{"n_layer": 8, "activation": "squared_relu", "attn_scale": 0.225, "extras": ["capped logits"], "init_std_up": 0.0609, "init_std_down": 0.0609, "warmup_steps": 0}
Each number is 128 + 32 x the weight over its row's rms, rounded and kept within 0 to 255. Layers, rows and columns count from 0. Numbers have three digits each. The size before them is the row's rms in percent of the matrix's.

# up: layer 3 MLP up, 640x160, rms 0.0609, rows 209-251, columns 0-159
# down: layer 3 MLP down (transposed), 640x160, rms 0.061, rows 209-250, columns 0-159
up209 107:082099113108144150130141138169117121126114176157124114108132168105135102107117134138175100129086125103081203096222154132145155113118173189142148121103143066130132154163122073137097098102165175065119100166092121144139109141164112042100167104155136182134107082097167163074153126114167057202177099169079136158084148112187145204133107127117147131095133114123136134145058074157110129069151124120110124108147170116119152143126094182131131114142130152143083161171109168109131070140125126
down209 120:115131163169152168125115100057207133126140141074113086118139170083127129124122147132130154098107125109136086127077139078159139144134159171075088080147092116142149084138094124179116165125088119170127149155095100074106138085091098136110086109109108118161138132109193146165160101169127108147093173145124197121130147098100150013153157124121121133113080135159093116226103114115203094129183084164134132109090131100155116120155104124168137140170167160137160126125116112151152202108191126
up210 094:164166116147151148128148167148161133142103127157036158099117133123157120100149119088096147159125111119094100165185202143180200044077157139103159148134124106161101094123144117064173105121121121125101111095119059115127127039106151135117143064126122137121137146091124144155131120120088134117133076106179173106073174159107143146167155192079157131176135131157158149116162111116130137086109165148095176134085122174153161155137138158137154137173122150149099068151120148144107177088102216
down210 103:123101121112138133127172071086099174167122100139151137122131144108160086159113171162135158101165121142141063166074123101139056126165152102163145127115150101113165091098144099090146150135097140158157112130125088106151157112143118091178131122143128143090152117110159104131078121082116103069145224091109088124175116075090087154072164103061165169103194146159114101078061174158177100083118125134151117144103128095076118157179182084108124136121124100111070084139202143096140121147091150
up211 103:133095183136161118129069128128115070062091101137131102128123177094146093146123113139123152128068135150158155137149150120125175140105150156090103161102139090135168112072091125169092145062109139075093096148061172163109122145148138140148108073028106124132106101167131152081126175121149125106133126126156081110112112145099138088135133085157186214091090085114143127123128121113128160070083134099218148164171111159177102114137152140119134101103047150092084115107144124132101078121106072
down211 110:158111080128158136118126079058114131137137106056133192080103122091086100196147141137140165174127154079139131152120117185115096103119141137155144116149104169090175106144122108108145125173090101174092139136087152094128106165197143228120110150132077118076103124110107150176122179161172087142143125105122182177130158108140122137084181132103142058092105160091154073193128146102072154129096097183133100101097136141131147139128098150145128104075171162105181115110093101140118125133067141
up212 107:114156112074164186114104161116079117146078079063107180154121189103131115124108093130103153080164172140125104089157113114155207072182137111103176090155137168157124167225151104110104154140093142095100144169091137143118143022109151105144128139121102164131158073122097093165119138122131126148080111128076170113106112148178142169129139165098115180149138062096167121130138133147160098147139136090183103129163145170179145166106153146121161127127157123159078126095183128122130179116142149
down212 105:153164130137127126140113172159134122139079144113121112100145079092169159108120117194172121151093183145104180131118170147079160132162155125146094136101190111155103128123159066133169104180112114064144106120118143108161140160137154128172129141152191111135210097122130091141164166158154065049123158130111130083103101110146140108113162169183131079149142040182181108179137133132153135221121201098110175108157116064123133134136139140125168148157157095147160122103113149096101113101103159
up213 084:187131121135142139121138163149108146144122139146171183132177109116125105072148128116094136088089086164102151082146166109145109088085186122126198160201170132104130097215144168118095115155136124168104095130084153160123110102184126114104107108141144094116144139180071115152129189160091142099147155121107151152160112092127083120181121152119067139172109132187121123073254110111103164140073126102120118123128156104128159103187157153086136102167167131092108135151122121167130094068166134
down213 085:083191083114171101147146075067098118115135127127162100092121090151107170177126113080202148174165112139131157145180046169123151126118075062130088097132131128103145087129240120111151126148165120174129111085094138055161139129120118109173133124178135102092082110116123165129133121136166100142127160107132115098135119198137139106116085111117143104112103173055097146168119128093088187111143100116139145124149134129097129157143109086159185118080141159114089156104094128056128153169095138
up214 106:182106113146187223135119156149113080149181166095133114119124154116157142117138132154155133125170125138154209146185109170162182073115168188167113111154113086142172133152135189062148156104138127112188114126089091115121157102151119081095146101066187154173141086104118140156126154135147092168150078091102161100168137114116052143126106100154133139142101134173135172111152070136147171102088111138098113090106146109094083136109082113076148081096157190123137113122170112153163127109159104
down214 099:156106063142140113132134162143121113103108151122145101099128191133133193051134181125114147155172187150182121141145115153112136120146122195144104129124149118167135120146081071192140094121119116147167155113114083127166131181068140113167175120120109097091099125127174077132153156090081105171134177129145137176123062135119088207195124091162107146123077117099102201134164095095085082091118113095144110155085145085148114111090134201094140135178140125107119137175148117137114116138184178
up215 118:156109117097203158144100109171152193142145182136181115164067112163172154205125093127135156119104152097132106115157096095142130076111160092135202116175095133173103154123136098164139176135164079078178087182151105128126090171102145060105105166117124153161068120105118098128127106171117189191121089121115127072132152073117071130131116115183146104124173165158087172163104145135155133085159171145119065112133097094132110120139152146133123135093131137163101109189111094165115099102120139
down215 113:168088148172144118125126133135114121116123164121091099149121108081094180111119098138088124174112120136112023106072113143159124128113150165075193176154138149178160153143171141174187157141163135149161129104124074186137061123156113167098069168146138141129102101204090103138087111139120129117165178148113143099120160124143146150131143110152088119089105128103140194104144126205119112130098149120132117158116098129139097161187141085209146181065112083067142105124115158126125075142074154
up216 084:118104057134116165144160129083105168161114116150169127108136089177143109053100109172171140163069170121176128128185159118181138085174123068077115132121100092112150135127095117104148150152128142146163139078123163110151136107112124124097151154129082106098113136127145112157135100144127143103151189126112162116098161066169115202099152128111095098185124084177129165118141081148151176196179184159144130112146144170143118121177121167170079087122152139086035089082104091149154140076148138
down216 083:132130143104114088093110125181148134156111145102171159122146089138104162135067128153159127172095182185186153084098101182143155109152172141188098186125133148128163130112153127179192151104103125100107153118139120171184161089141101113153082098119161183116174157158068119066102103060143121193143130156075175170081110156131107128100105098113108094130120159131083198072153140126129113121105163163181066143168137160126156133158073090145136108100157094160121158112092114118169069126146111
up217 094:086126113187142147078132134139138150123100128115106071128069167117156112122149061086162124098097140154162131169171217149089174122083169103092168117116132084076125185152129113099111080112054074123130129178160118122107114107165142177095158100120182131113078171121186078174125133152098090123110155119115134160134154128136112140136123192106102105121127183139048138119148140094076071090140138121085117134142136119151160152152094060112137140153119123051085140054166101125126113097144109
down217 083:174125097110120092140170119134107110062145126126100075123146116141074031123129138175157082149177136165107071122122077085152128227137063135167101112138173160134083068123114136105164148140173163165106133159150145200095176082099156144162105120115129079067117082118128140095157143090139073129095204117186118101196134118124152163104131143165114125144132101141170162101124112116117157145114098111178104144105173155116175100114111188079144127126137172159078124121120124132118104152129152
up218 099:091164065158168155178108176098105174128127123097103103143135128162092115122095169131134152092131138156100118090146172132128205150108100141127194173178035079140144063152109089132163147162122126202132107097113166090124110151076120137144148109161128113077184165143179137146123059149090180129112116166116148121129131151113196127145140123103188172140102190137171084087133160157129125159126167158098064092123098135089205144131125128151139103162123134102044135120112133127097132120121114
down218 088:141139173098118181192117100174093124093121157117136124075129111133084119122144093099125100128071108122113110130211198090089101120150156120130111141071145099143044147129169122069098126100057094135110143132127077210118134151147135105189097090100155122107124087180139106118138187109122116115135128111124128096143153154088123171120150079165098147140135040170123168158125147120172112094160043083147123064131115138198174136138163137104131155157161114125141064108132101125161121095113124
up219 079:131145147122171161136101102171167112135154091128083161082086094102119131189141128152123168123112092143148190117118080122149174098094114199124167125162141120172096112143100192141084121101109158161151105170115123130155106155136157076122166154153053164155126136117128143126116116130180106164173214116112126136123152115149113121090211138184123140128157110156139143152153067167129140086160049135054079117155094108201049124106131125157098121051106113140092113152147180142097130144127109
down219 087:161123064173116088114138146127135140073149159115145137129122107130097124105128130187141139129117130188152146128093134164179123149162123144106128133123126251129167185163169188124164098153191146155134142097106185125143118119114176106089139134100124152206103140157098139081108075169151116115162139113128153161123053142092078093158101098178139149116076134120129128085139127142106163121125155076049234170144136099097159119199105129141086127142082145140148116174144135136104113085129114
up220 088:127147111128197146065123157126153132134161112089141150144129112189137135076128102069141127151184092109170185151156175119121124136124194141168156111154194131105062147181111069127113124091091150103137124172102103130141134104176144092204078105151144153099142142095168110141110208120133075107107128116139086109099120058103124137088063095113096108124129154137131114139140057112090137091140160113142142074137176125152072145157147115091140193105057111074112068088125138131106143152146160
down220 086:127072131087150041172098086055134107088145132142135176101101141120127152146130136151115113142111127109178144132114123087152151205102182115160109135121067112179155163082157135146123112101109202116078114098087144175090134194082125117084121129116157138148126081112153151138081062101107167135165172078112129087106114185124147068179136103173112151094117053111104146129113149124168138134134118096085066193149126117054127104064135083132165104132132123152123090154107120099144139151119108
up221 007:098117178134157059156135145172146113104146096189138136114166102088123081155110112191171186078159094138075154081133112164172163117104091127114161161155118154150158104127109120093080145115118111133131165114121124123167084158113136130136145176086148136118159092125056178214115156093123149085130123203172140172138172083141135136155128117181099116131119145140184129128130098110180126134086130078188197134146186137179083111154121134101135142086134151172105089087061116113085083128110094
down221 003:138091103090107169121119143112085094115119096091110184160087149142063141167146165112142141160177172102147104129128173134071051107137175116114086104093115162135129181121189109199150123107155129052085141146159119102060101102099124094133124153134166061161142091100076112170173145116116145149135066154139081100144065056141127149147147156115109115063127125128144147150120166131063199100091133115145128174171107142133079116112102100130168098156125098111188116109117115168139117174123154
up222 085:103137100134090125104089122124111154187126112136187080148177138082125111158144109150114149139106153100147147114121177092140125137107197086184086119199137172172105159091144064167160155115137146141142078148065120126145148101141178071165153179103067145129104095156125154127093129129117117172117168148109170140085036108122152127120142168111077167130149133140102088191126109063069178145106121146217183158126159112182122123129136101116118132147072134142147087139150109116095130108197119
down222 083:191126190126133082090123161129169141115163111158116090129110121185137099116131161129117091131117112136106073157089173126118080147077071096136120119131146138083091120158108103135130084175163138074087131102092106110115186124159083066072115118092165093112138106128126133150104129191116146124106104157149122101151178130152172087185161139124152124134107109172108093116233148103195058159185109069109034084141152153122115149128113140127201124176123144126123077150132104105154134157139138
up223 122:073146133122140148141145158150180116080133166117140109124160162129140121148078171145124149111099131135072194131086200107146150147107109235126180122153151114098069164106161116129107103128145121128147121144097110180089174160147139135139132154131179149090070116106173111136086164166162135134179197105146183118136137105140119162146165126112105129104067092109164119114116175139095142051075150156140150092089118116131207133125099205170191146163111137119085118136112091119085155139189088
down223 132:109169128187202127091050088069149174097083116156128147148104124149148094163186124156150129114086094081163162102139128114189089145131151069142108122096161131080138088202116137138103146088131144147106119081144154117149073112101156152148102089115084165123115160148156168162128134099113106140152129099184114120105178141128152102114060158118155126167130130189141116142113091100210140180105094056153131087165171143083144148121138132110157103163150161143065097134133152107149142069065121
up224 098:185097116140131146104065080142129145121088139197081129122153114155139121131120092163151187099153088095158129153154145156121142072107193110166165139144114124109118140107150167128127123102178054121203104181161094084185150139074120119135207140081111126142160062143136126157089166185102095144100156172137135151153116101113108119124181060165138173160157130169050103124117087122116133124111119082106134164100153096093129140109051114095074151160093172097126126093102086146157121127143100
down224 108:109137071139123111129153086173053151079094158111178077120140127135063131106179104090106113139131170120146197104095159117151119109122078139117072170132109170153105121120107102150141164109120141119093105173096168088139076119201108162072113086079124068089120142130075167164146139069166096107096153137094150063145133137106159124132127085129056105102077142118151126127127108135116115112092189076146139076146130163085141128168174147119101096077113136133058096070146135161086100165117118
up225 105:110094083137150151091099143134159151141114199123100153129106111122123126140107130184162121166120194167105134129100169117104170100125198159113193120125130073138076087167148124154098095122103180091155133220130143141129128098108144117140138139112099168086144108088150181066160161173094129161102190124123164152122132135082083121157132136136160174191121163167144057181080074158156162133166085125122140113166164131167117197111136115171137154147134112081070132139139142121060099170175140
down225 113:106119135144157131074117077113142135157167175162073098079147152182125136081089135122141151090115157170221145148149106144117153195177096145166090112180143172105164207110106074164120069190127129166131104173093121141128123108136149078151098150067154186144146160169115089095144093071132170113122172159133133133084137108173197193131108100151086114106154097090093137076111164142089106116115165130139094129108131132106167128147126088106147086117161171108147137136087168115087144139118156
up226 094:198091133116130137137101127139114121146109130154110122133163126099121088159126162166198137085110084145092142126204177100107146095136159140126113100111066097081117242134127124061142122128105190090113150142110110085131124130087120042138152156096110104152119112208130122174164170113112123123150131096149139142186143102099121135163141193104121115098064123125130063132113125126147132126117172131083129109144197149116102117176170138082150150167071144155124127142127118104172038136099067
down226 079:102108156117138124108174138126106074125092181116154112124112167190057163089184177119091096102146120086105134133133071108157097065200116097107121164157147118186154122128143100078100139141105091129160087096101073130135164145193085178138083079097190096042173163141120100089088164114155129147154121084150142117145113197199092144075154095153113144140092117192108108157136138176140112099167133083127090092139158101109149122136077126123160147106113143137128145138110155132117166106142170
up227 123:070167158183132129134153167132130106148126146146136144057098153131118145140136167183120099149124161084111088095194155086170181128081133117174151146151128173185086147135174174169171159093109102086064143169058189124098173138175138101114135154068145160080119157132128137083123144173131132166149115146123105183141122142146133142135140078160150172142086097145140130162118113163127162083171031161168132115146144115124128163146110149120101137044099123106099154080168134137092179136164104
down227 110:127190172114104086120169134106174195113140118112221142154113116111138176123133162167096180110051087170109136164130086140106196134126137092137116097140079109138162111180150141158119131060138132116153134113079148065083119094183147113079139086124188177121123136171099140130086180138136108104163126148104127122102112192111103180115182167069171060090103109140112103122147115083089145146132108157113110111092159098140112126111123148180145094105151130164132159117058088117087133177148110
up228 119:173214189090140154123150118120160136089115095105162105172112160126209113121097168144148208171165172084122130129095101107134156085152090188086125114145167136140147108197129075127191102121104175129144144113170076136096154124103093108159138214132115143091133092141142134102089154160178070118093143121136148102097158130144170141095137157065112131099112149157167105148122150116109108106099087155119123093147133179165104181121120093171141090122075120096125148126159145194112111076074112
down228 101:105124113198107176201109085165083137147122141176123102175140126119168148158080162137114093105133067222097151082149109112090141125136133195131168092177128159129145084140130104127120090127149144141179105138059143107153148089086207088124188145057114134173132114123127171165127129099102107135144144179117138111113124132132050139131160107125141129091149156132121104108161124110108152151108160149168121130162183098129119088074145155113138083061145110144085169157111093066170071106173136
up229 082:165079155180100091131127087135075167130080070110146128122179100175124114154080112146131138114118146162166178185134130167085150087127147141157203115159123117132115197115168045140084073125120171090105111137201137113101148096106108169123156152147150123105113090174129159100087113101140109136134124200151158133199132112066127136176115114147143144129132171141126185113133100128147159160109141151099068160136119135115078124208136101134176099110141171183113092111095145089155059103146103
down229 079:167131069086151108135123160155157159023138183109115087159147077120173095128146165154120092174153201116105131081174172070130128107134136117148142146152211170167106103149120149095125145109127105100126183105096129150117107131171110135090196156112167111118133167140123093150144117147157094119065121170146122106123126116139135116118123148176138085106075087069160142171131171113126171097119107122101156068136088086197156155142149145164121167151129127072163120101172183104059162166147140
up230 090:103138142093168102175079071164147104132132136134102098174137113144128111096113066091073070125109138124132140125160111102107096147129101130114119202155099144112153160094147179180108143140099162087092156075151138154171074120187219129158109125126156147138133116121058184089162119128127107161098171194124146117085134130158144065119125162104157183154164197168138076162087135122153131065154121086164169112155135120122159106144148078136153115138093146173075185150130110163140125072166102
down230 079:127105103103129120127197133082133140160088140160107144074060160124146136137091144115138112163109120136107086117095158082169122110133106168106126153134174129124116150161098115082069110105149131175164148149146145106125141157129046124140163195136134130110224120140093029184065112133171147115131110110122107124157136133080170181085131145101109082117118114055140150090176195182163136163176121117165154120131111057075106143118165099183151104116089080089160127110081117144141130119115146
up231 103:092156162118114163107121110119160119154107119108147140142185142087147174156083120116089071079133141141097142138127163143096136112139129144112144104180117146103134102174122140072113112119163174112127151156127178158166093066182132107143150065098168107103117127084081136140124067056155191124131168167062144220194155128135144142097149121194099144166098100166058163118172120155135136137158163093128091127136127105102203066154209100100148115136098129132079113104148164149114099157101112
down231 101:146121128137105118145133147134094074132162098130128145122110132114142120132122100155146119133136075066130102119162122083087108171177154064132102122090101065120129088133146145125114142146199103171189160083064094142104179067135145153061108088140108094169154105128089121104106161150156123117099120137142048095126166120099064187122105095163103141150106165135111147166122062117151129087164115158158136151123198114148104113099079128175122144165093181064159127111192087071154162065163096
up232 041:158163129116194163159110098153140097088143163133135105128075170158124159114170084137158114164124119182163168096176142180081150156179134132127173201130164114133190102139062093068141190178158121105139183145121088132097136142127110081120102149127120194104116081130130106148096127137166096152115173126099080182134131103110167138108153130103108107049155135144121137119061086115216138121134130137130132102107153093143061135097121106158166133081090129170135078159191098111093170141144110
down232 035:113063090165151113106118184113175143137082129072157110192094097116107146114135179125189133106159179114157142115144199088121110120212195134090151142124156108137096102119177156121099105145095099163145108164107147071099100090100121127105109159123121130169194147147112059122146112090112115119147163127130159108131130110108068163132210116137148150172119136174131071178157142098134078140214087172086153175154093157111133148080187153118145154128115152111098135151163116159137142171119111
up233 008:135167112094090212173082105104152185081131151100168140116112153104110102122102079150138169106156094131101163130163134133129147131096169190134146113126106152152081146139037123119181138103089052105151138116107165158214214164116189131182171059134094137111132134134140115096151122117138121115157110126153162106111140121097107189107082168136083145115103167150127156144103124143164156129196183056100095118119078172129120132159130149126125125118103096103144083060115119104098120096097126
down233 004:101124102123160078090088108107130115139088154133133184126129148188111192132101114124155105120097115113116130077078132117126144151182094113103135132086171119121159144050174111120065146087122154136156073122108122141103135077135147145112134134119089168124100167074182129147120197143156118172100095139118138160119082185147134171129077148099181122122175078132137120165111182098112151099118112160088109166069171122144156072137126034131144147127129139149115115180176179189088200090072121
up234 105:120117171121200106114096116148154127161176151079138122137086116125121090155148103086145097084124133146048174067174141135125149107137148186090106179163166120138182106170130091112166099145142158100126105228161164110128149131140173107152166132149172090093115147081125158072110082133224160143132087127169147111146055109116106095165108101157178110130122194114126155095095132134134171106167116107150082118185193078128120139115144100134140122135150079124132116114075107155148178114127091
down234 099:129064098101161153123188074159116087157131143147168123097116114178121114161095138072088118164185114089090113127122165123157111109173143101157132181135161145115100120133099107106088155126132138058143065169113125247165171158097115131109158167132174138092139152137134148140170094111088129156097124182142122144090112088039179152144186124123113134119150074098149144122105076122128177168108136129194165087132104183170139155137132127155168141114100068137199139097128107148138156153112132
up235 088:095126153155161132097112093129162159148116140087092146122130181138142111124166098157165101134127111149110168138203144204045182091212194170141103139131160145100170121133168103139171165150131149063166131124163055168135181125103122096117132139174095127134144098139145115176074120141197083060112123089095156112134132108125114120115062180094070127128155128128129192140184094105155171138094179120138083098128113092106156106153104144116138096136149140146183096115071112140138113110132091
down235 086:127089097125162081149170147123094092139089138092151113160121141082129081086144078124163165116083111122160181148091170113110149160157088105125140068114106172145100095091191111185126120167176131178199071110153185120181114115088105110127136170074132090098142119225073088123119111076060122144131096158056116165134095114129138117080170111100117151170149132107170119144117132121122108138078059122088124148148103165137136121110089103141127116108116208124128136123116191131140084134117143
up236 104:155160084096140133135085122141108118134055152123127076161157161131148115119091152179144130180095082197129151122146091119112186096151146068093152094189126109149151144087134165156111138109101119119111130131080093116157120164119117170101193091096103122132127160183123168063182064142127148183155152149139130094175146159184151125172184091147155189094098133134176148099092100062133147134152109114180168139162087112116171102150154094099134077104141138183085199125090085112110108145128126
down236 105:153112133049127136106133121151104126158202113141098169093095109102130173189162114119148125126153100073125116115162149159158134117174136127133158133108112107129130073117091097137085099143145158107147097125114117192113081161158091188116144126129118111115130099146115123139137178192160127080174127144091156196119081091098135201117102160167184096142098088163192053114125143107171147123150052118153138136102193141108048111076074133115146137108114158114170121123122191121168144122053108
up237 120:174108127148174165109148129158127134149140154125133151209085159087158089046165172169136126154159159124123118131163125153160179072133123122178155167194126075093159128135137086128138129096076084168146076127159116192086088124137162128140130123164116127088090050136167141110093113179173118144157108113104182139139111069118153097122107127188190157162093155130126149156157132135120142133108114144112117140135161187095131173152145069188162102138128228145084138138098150154101093106145106
down237 129:136144139092171137127085174118098078150130148112145160153128119158118089122110165136131148125082176143085127145184167113119075153109152213118170196096135138130109129145081167095095093076108124097083157049139151113115136161179090145146152118117111143087118106138095124107113154035145101140119105095126169153118155146105184147090101137139209087100078130161112163127182157112104143172183111138088083107110146179105201064103141141120074164134096174120136111185145143178099135152133141
up238 123:102085113104089122125119117183121124076107123171156064150185152112071101151137036183142136129106117129107142092175106165109149113116134125096135107112150119152084125096097172114114154122114134083147133159051217188152111076135159113127132088122093115104139086090088143117123162125161109115201131121163096119125127113159111139076151149178166152099101100151130072135147064187153142087149105105168146088098177193141092101139156169126105157108086133087077135127177132131140128058095087
down238 140:115147115153174118134112101117155129161156124057088147095050109180117141143102165083153109173069079137154146148154147109160083119098131178123118150116140128097180150142144106159148136101167102151114101091100188112187145074070086172142101154114145150112147169143109128131114159134124074137106169088097150161126185192182164141135123125092155168125150177156112132139117128131109153150084190196133050140121122129124115197115136112093177061141097154132111188161068145144114115173063124
up239 097:055110167141141125121158055114165143090113095107090152090186199143150070142100111166158135109102136168124145127143214158096126116125174086126194168115162159123114178118100144147123130165076146087142178162173125070116130059116150094121106121184127107139097138113089142172150115140113110113100131159094112137092130095065155140128112138143123135119059142167077084105151153140075125129190134193129133138108123114173211116146152097143188142079099148097124092123080119088132115101093099
down239 092:122107134155102150140146086096120132190133121086108143169112105095072086117135129083145090081125140127155112139166149121140127090162179146177114155148087132059096177100133064088167159108167126119213129134076113137091231138109134130104140108089132078163133112098093164095168123089091136099098084151130134147074097115140152166114134103122118137037085095094100159128087106086049115120144124081100153157147094099182126164161133120080131129121148172124142134168147080176156180109156120
up240 086:138090118107147124140171131143123111174142152086161143120144070086156141141085130110144086154132143170099203093143108125130167097086091128096160119182126151157100142148133154145141123141113166090170167116103103148162165112120140129170154114131088197080100186121106156133092158151151103114148148154179208136152164169093119113082147074082124094202065140198129102143144135144118142136102088083127142138162172122171077111100073128080157108086086130134079166199100104134049175123166112
down240 112:193138119153160177136108100131121095094120128085158057101149169178075139173123167161125103138136096156135107146173096154121123127111112116189196132109111095142139142111110182116124077143126149240097232097090132150099093127136157113084100171123122083132095141167141160136137161152097137137138134088144094080134086148178103141102077151115118119046131123123170107153139175115098146138117104090174106137053093127093172098115124109126138112106135141126167060132126101149213127161124115
up241 117:076122159088153092157103139135104140107183111080071165090105125125130107135134071111130125084124121164119159160203143098168126082090140141127204044201114121131121081161135146125136079147090146146160122119153153115109115189199151119147106066067126111101163139076059169128161137118127147133121148156114117131099158119146127155122185126141164134121180121131093147073107142158139112120172077118124188099099128165114183102139132070196124074077144149174098098157090130136077167115123117
down241 115:132129133137154104136160100155067092167116113096150096120148067151109144146126135137185127156128072167081168133140119079136151122107177107106095072126168136134140148169079124177170104151194146175206096148060165115110147055131080131132175148146159142118183133147129064108114165123121138088164150113117159150070189134208098181089080107178140079123111109129150093082186118135153109088104173110140143109144120129186178110080083129150147155107112121118133130108153087079117121141146166
up242 100:172168118088141134146066126161118095167149170123119117174079138190181045128075187107156162140122179187200125166132200163118110114123114133145124108145145098179121145127131107082136122093109142082122112146160103158142162104132071106117091142129108150096116159103102183098145076090154167133132190138140144119174158080117116109116166116143109069147123145137087094063091102183127122132148109211102170122115121119102142138098135144166180141130121105130156071115103136107109203101114055
down242 092:161133141096105147145110104171085198167157148119113144140093078099137106140180096133151155129177189131100140067143137153177077098171156157164096146108144133154141140190079073151097134162182143137154077128142169116103173113149175136122141093095112110143133062152094124100110089099139151127119170109146144159135066096083173131146101091135118122111218155166142099149102078162151128124118149158108094153101170115068056151153159118118140132112082136142077153125146138186099056067163167
up243 075:106200140146187142092094098113122172143161100173190141189121078156135103117103146075178129111098166129119092084154127185129144054160117140115134102067079130076124112062134101112178156174140107121161089132091159112121108167125132109099114128222093149108163140165121127161078123182111180124156157072100122139135158112132085145111132125094123136161163092089139131108105078159107133148089086116102140095107129142173145083162157141153194095170093090083076159096114150068104132103116117
down243 060:163069165164083135138155141120219131144103157141137084146143134132132130133139135136143125098192085111115106130133106159136095169104117115143099183116151119173134113142107095081056146097076152137115163190132175176163138146091122110147151084132151109165051089102134117132124090089093175114115059111127134092146063083126172125110141151162144145141077169185134120091109140117171158163109134121128224087119128088109130120076092105115053106134117071157198078129135123157147107070138138
up244 086:186170114075091103127157172088111126108093100105146145146091095154116155102143087111134138130142158158119196159177139089158194077123117157100118161219101115122080136157153113104122138111125108194071132167178122148141073102156118080141122106148137170056182134098187072111114097081089102075143122088104142126104175121158106081137085104104122115116087096150066158167159129116107137102171137076120132047086162131150122076136156105112147112158130117127171068114114129128082127132143167
down244 079:118069150123100123181132051086140136126127115167191111143182152119112147130107108192098153138117164102149116122083098165070102155088138136132094079146111185186163132142188091170104142128119142135155098128098163088107127158052134183096153180090129104093070125116071131173121164097170103185087110120143100156133116106152089132216102146134176165144098120140134122054061129118072129158163126109136149092116113125091095150151091122103058150115138196113099158132131134132171116132138125
up245 089:164139086154129104147093125123172127102241143177163150145135101160110101085120130142105147141197115148078086140118128129161168054120128176160173113195108091094058116152133088107094136171079088187128153152139128111132157155147139124157150068107137108119123170120161117125090205081150162142137132108163130106137134131081096126153122154094175153160087159162100154059159090156149113129145154133120164079118130139140167090134142076084157076172080116075119122081113137117105084085162151
down245 099:088175202094125103140112148103094143113106093128134146150104173102152143157102155168150123187103095114143102097127116122140090121118125132156135149137087084125148117182143166142112119131137137166139159146097149142149086043167157142107154121176116163141087099143106142203187182134149094118100172126121089126083122132158113132080041108098141111153061153143098078053130107174150112173121093114168095143145148023154098160096132157110094138088095168186076158149090087135101135076127118
up246 090:113220160138120122117148166198168197157117116129079135108113079117147080154126143108073162082138055150126125096130130077157105082125125184118223131124119122152103123209161135121139121110133141172187151137161139109076142108113169101086134180156115116113079072088159126165109190122182080132128125172105188124101128146180113081115108156180124143113106140205113152113104101114133142109160112119094127147133189140112167183123111103117109097141161100158184133130133155170139122115135094
down246 081:136060138150183140131107132152113091151096152083140097110123102090084138089097153124155154119136153154143157123119071207171202103103118145136143131117124118142119138095070088079106155147175117078135103163101113137179132161159093149126119115162156104099181117117112121116103117139123163168113141154123073175083128058100129113139130167086152101103110133124132090145119202166098172114189085081164167170152038130166107145150049194154170118107114160136099139113120186151117145155137197
up247 072:188124137133167089086045125093059121142114166147194124102180162149167150105143172103123130135117155105144128161127169098149118084131151135125093127116197113150146093168207097106101193100135081121166099144079071149124119169091131143142128108122112133093131116129205138161077147108114090124049183091154145108102112157110090151115150104132110099066130105157183106135133105082111163171185157129186130121148117087099125122135121126106080148164111139113114154148052072135088156087100113
down247 065:126188077118132118119068107151133125142127079122156141089144129148146117116156128134148102077116101107124114132160062055152184153112148136094046166177123091163128119185124199128141143170067077089091113120101158067077129085153101104113168131112109180082151094107134162122140136146140083090147114123167152132162111123142112114133099131124125145090125122093113174116143088188135136071133188101129168144083132180062201116149160095147148097097101082118099114151110090164107180122211122
up248 112:086197148120168185094115119139169178167132164100124163116169159106129137149164105152087157121098212142123122077128115074143145098181130105110187133158130121148103139137163133128198103157134103124085173175127154104153226136079171136112112122090150128151113085129172095139173114152145113105104219181135201145102103156163148106142159125159101146168183101112168100088107158170129191141178115112126113169120134145108099095114124094108074087087142123132123133077159148130121153072106119
down248 104:169150142087104142132169096115075133100135129112102146117168119128144162118147072083102168166080176119078170122087090116152174125081121147109148119165120138135188069128141105099087132121117088167127112060220167165133100121072144137159103115078060162108105129157110105091071114110151151163139106106128098146105130148159142112081137139104118112131127130066167081180161122150155123068048116122087150105108162084081155093149181103099109101115106174083069124110078129177152099155162119
up249 047:088141127131179116176102107153091112140083147136123071114160150114180112055128123200128102147120093113145159102139152151123160136096103118111127141175124006154097091126103087155121120135087099085105148185091113106113136131102138071118146084088142155157126145105159121058133152159126098160130164113135148174143085106132126149181178152127178154131135169163140086130065127153140171116155079144140139192186105157126146128149097138173169122182142151067087114154055178063120096123142141
down249 046:137141123140128114131152120150159033164189109173181177099101121109160154153103151096089115086131181153091127142070035159119121103097099170199145178108189103170196069110060090064173066146107155157129114133137128115170100158111088103131114137156112120142045125134098091171159171182135170128148114172127080078132104143120139125060121119107149102155119155129084082096160154135105129097114126159110141135148074138083119143133138145161122141118115143146119127098152138120128156135091104
up250 089:082172138089115139148068110131079187136127139152137105119153174154085104177115160182162132124087134186143208110124160152198158124133166131114155150108162085139123119159136075104166054077139144090127070156150110108146145222157157080104135108117109126108134125106158167151117135148144053165159145106125124103146153137120133087091119142096149122119102125138177151095080093166153173073089136138115124140159178176171095133150081121145106161178071123155148144176078083103121099118064131
down250 104:138122104130141124084117126109190193145133114160174170155073105089202134112121133115053152135092129125166127114120145101175091067161130139095098146086135126092144139138159137149151119163081160085077151115126110106093148110062123147126141114117076168122152132142118113062153103168115033081146142136157133099180139146123144112101083139153075116158149139165143161145191087143121127097111148112190134168069118152081138170135123142111123201137093116141131194090066187148206114108105137
up251 106:115187102139182169094120166140091089204179111202110161154114112084118054145145128123083114171177122116083072099170156140171109090123187100109078150153132151066092108115122139093128153125092112132159155121095151162183144148128176088162118112145156111115194170140067165185143113140132142146093139175132178127103174081162108094078140140078098162150139103095131152088152107105139117105093139102166106184151105091082136141109128104129097112149127104152138113118073117110093189079133093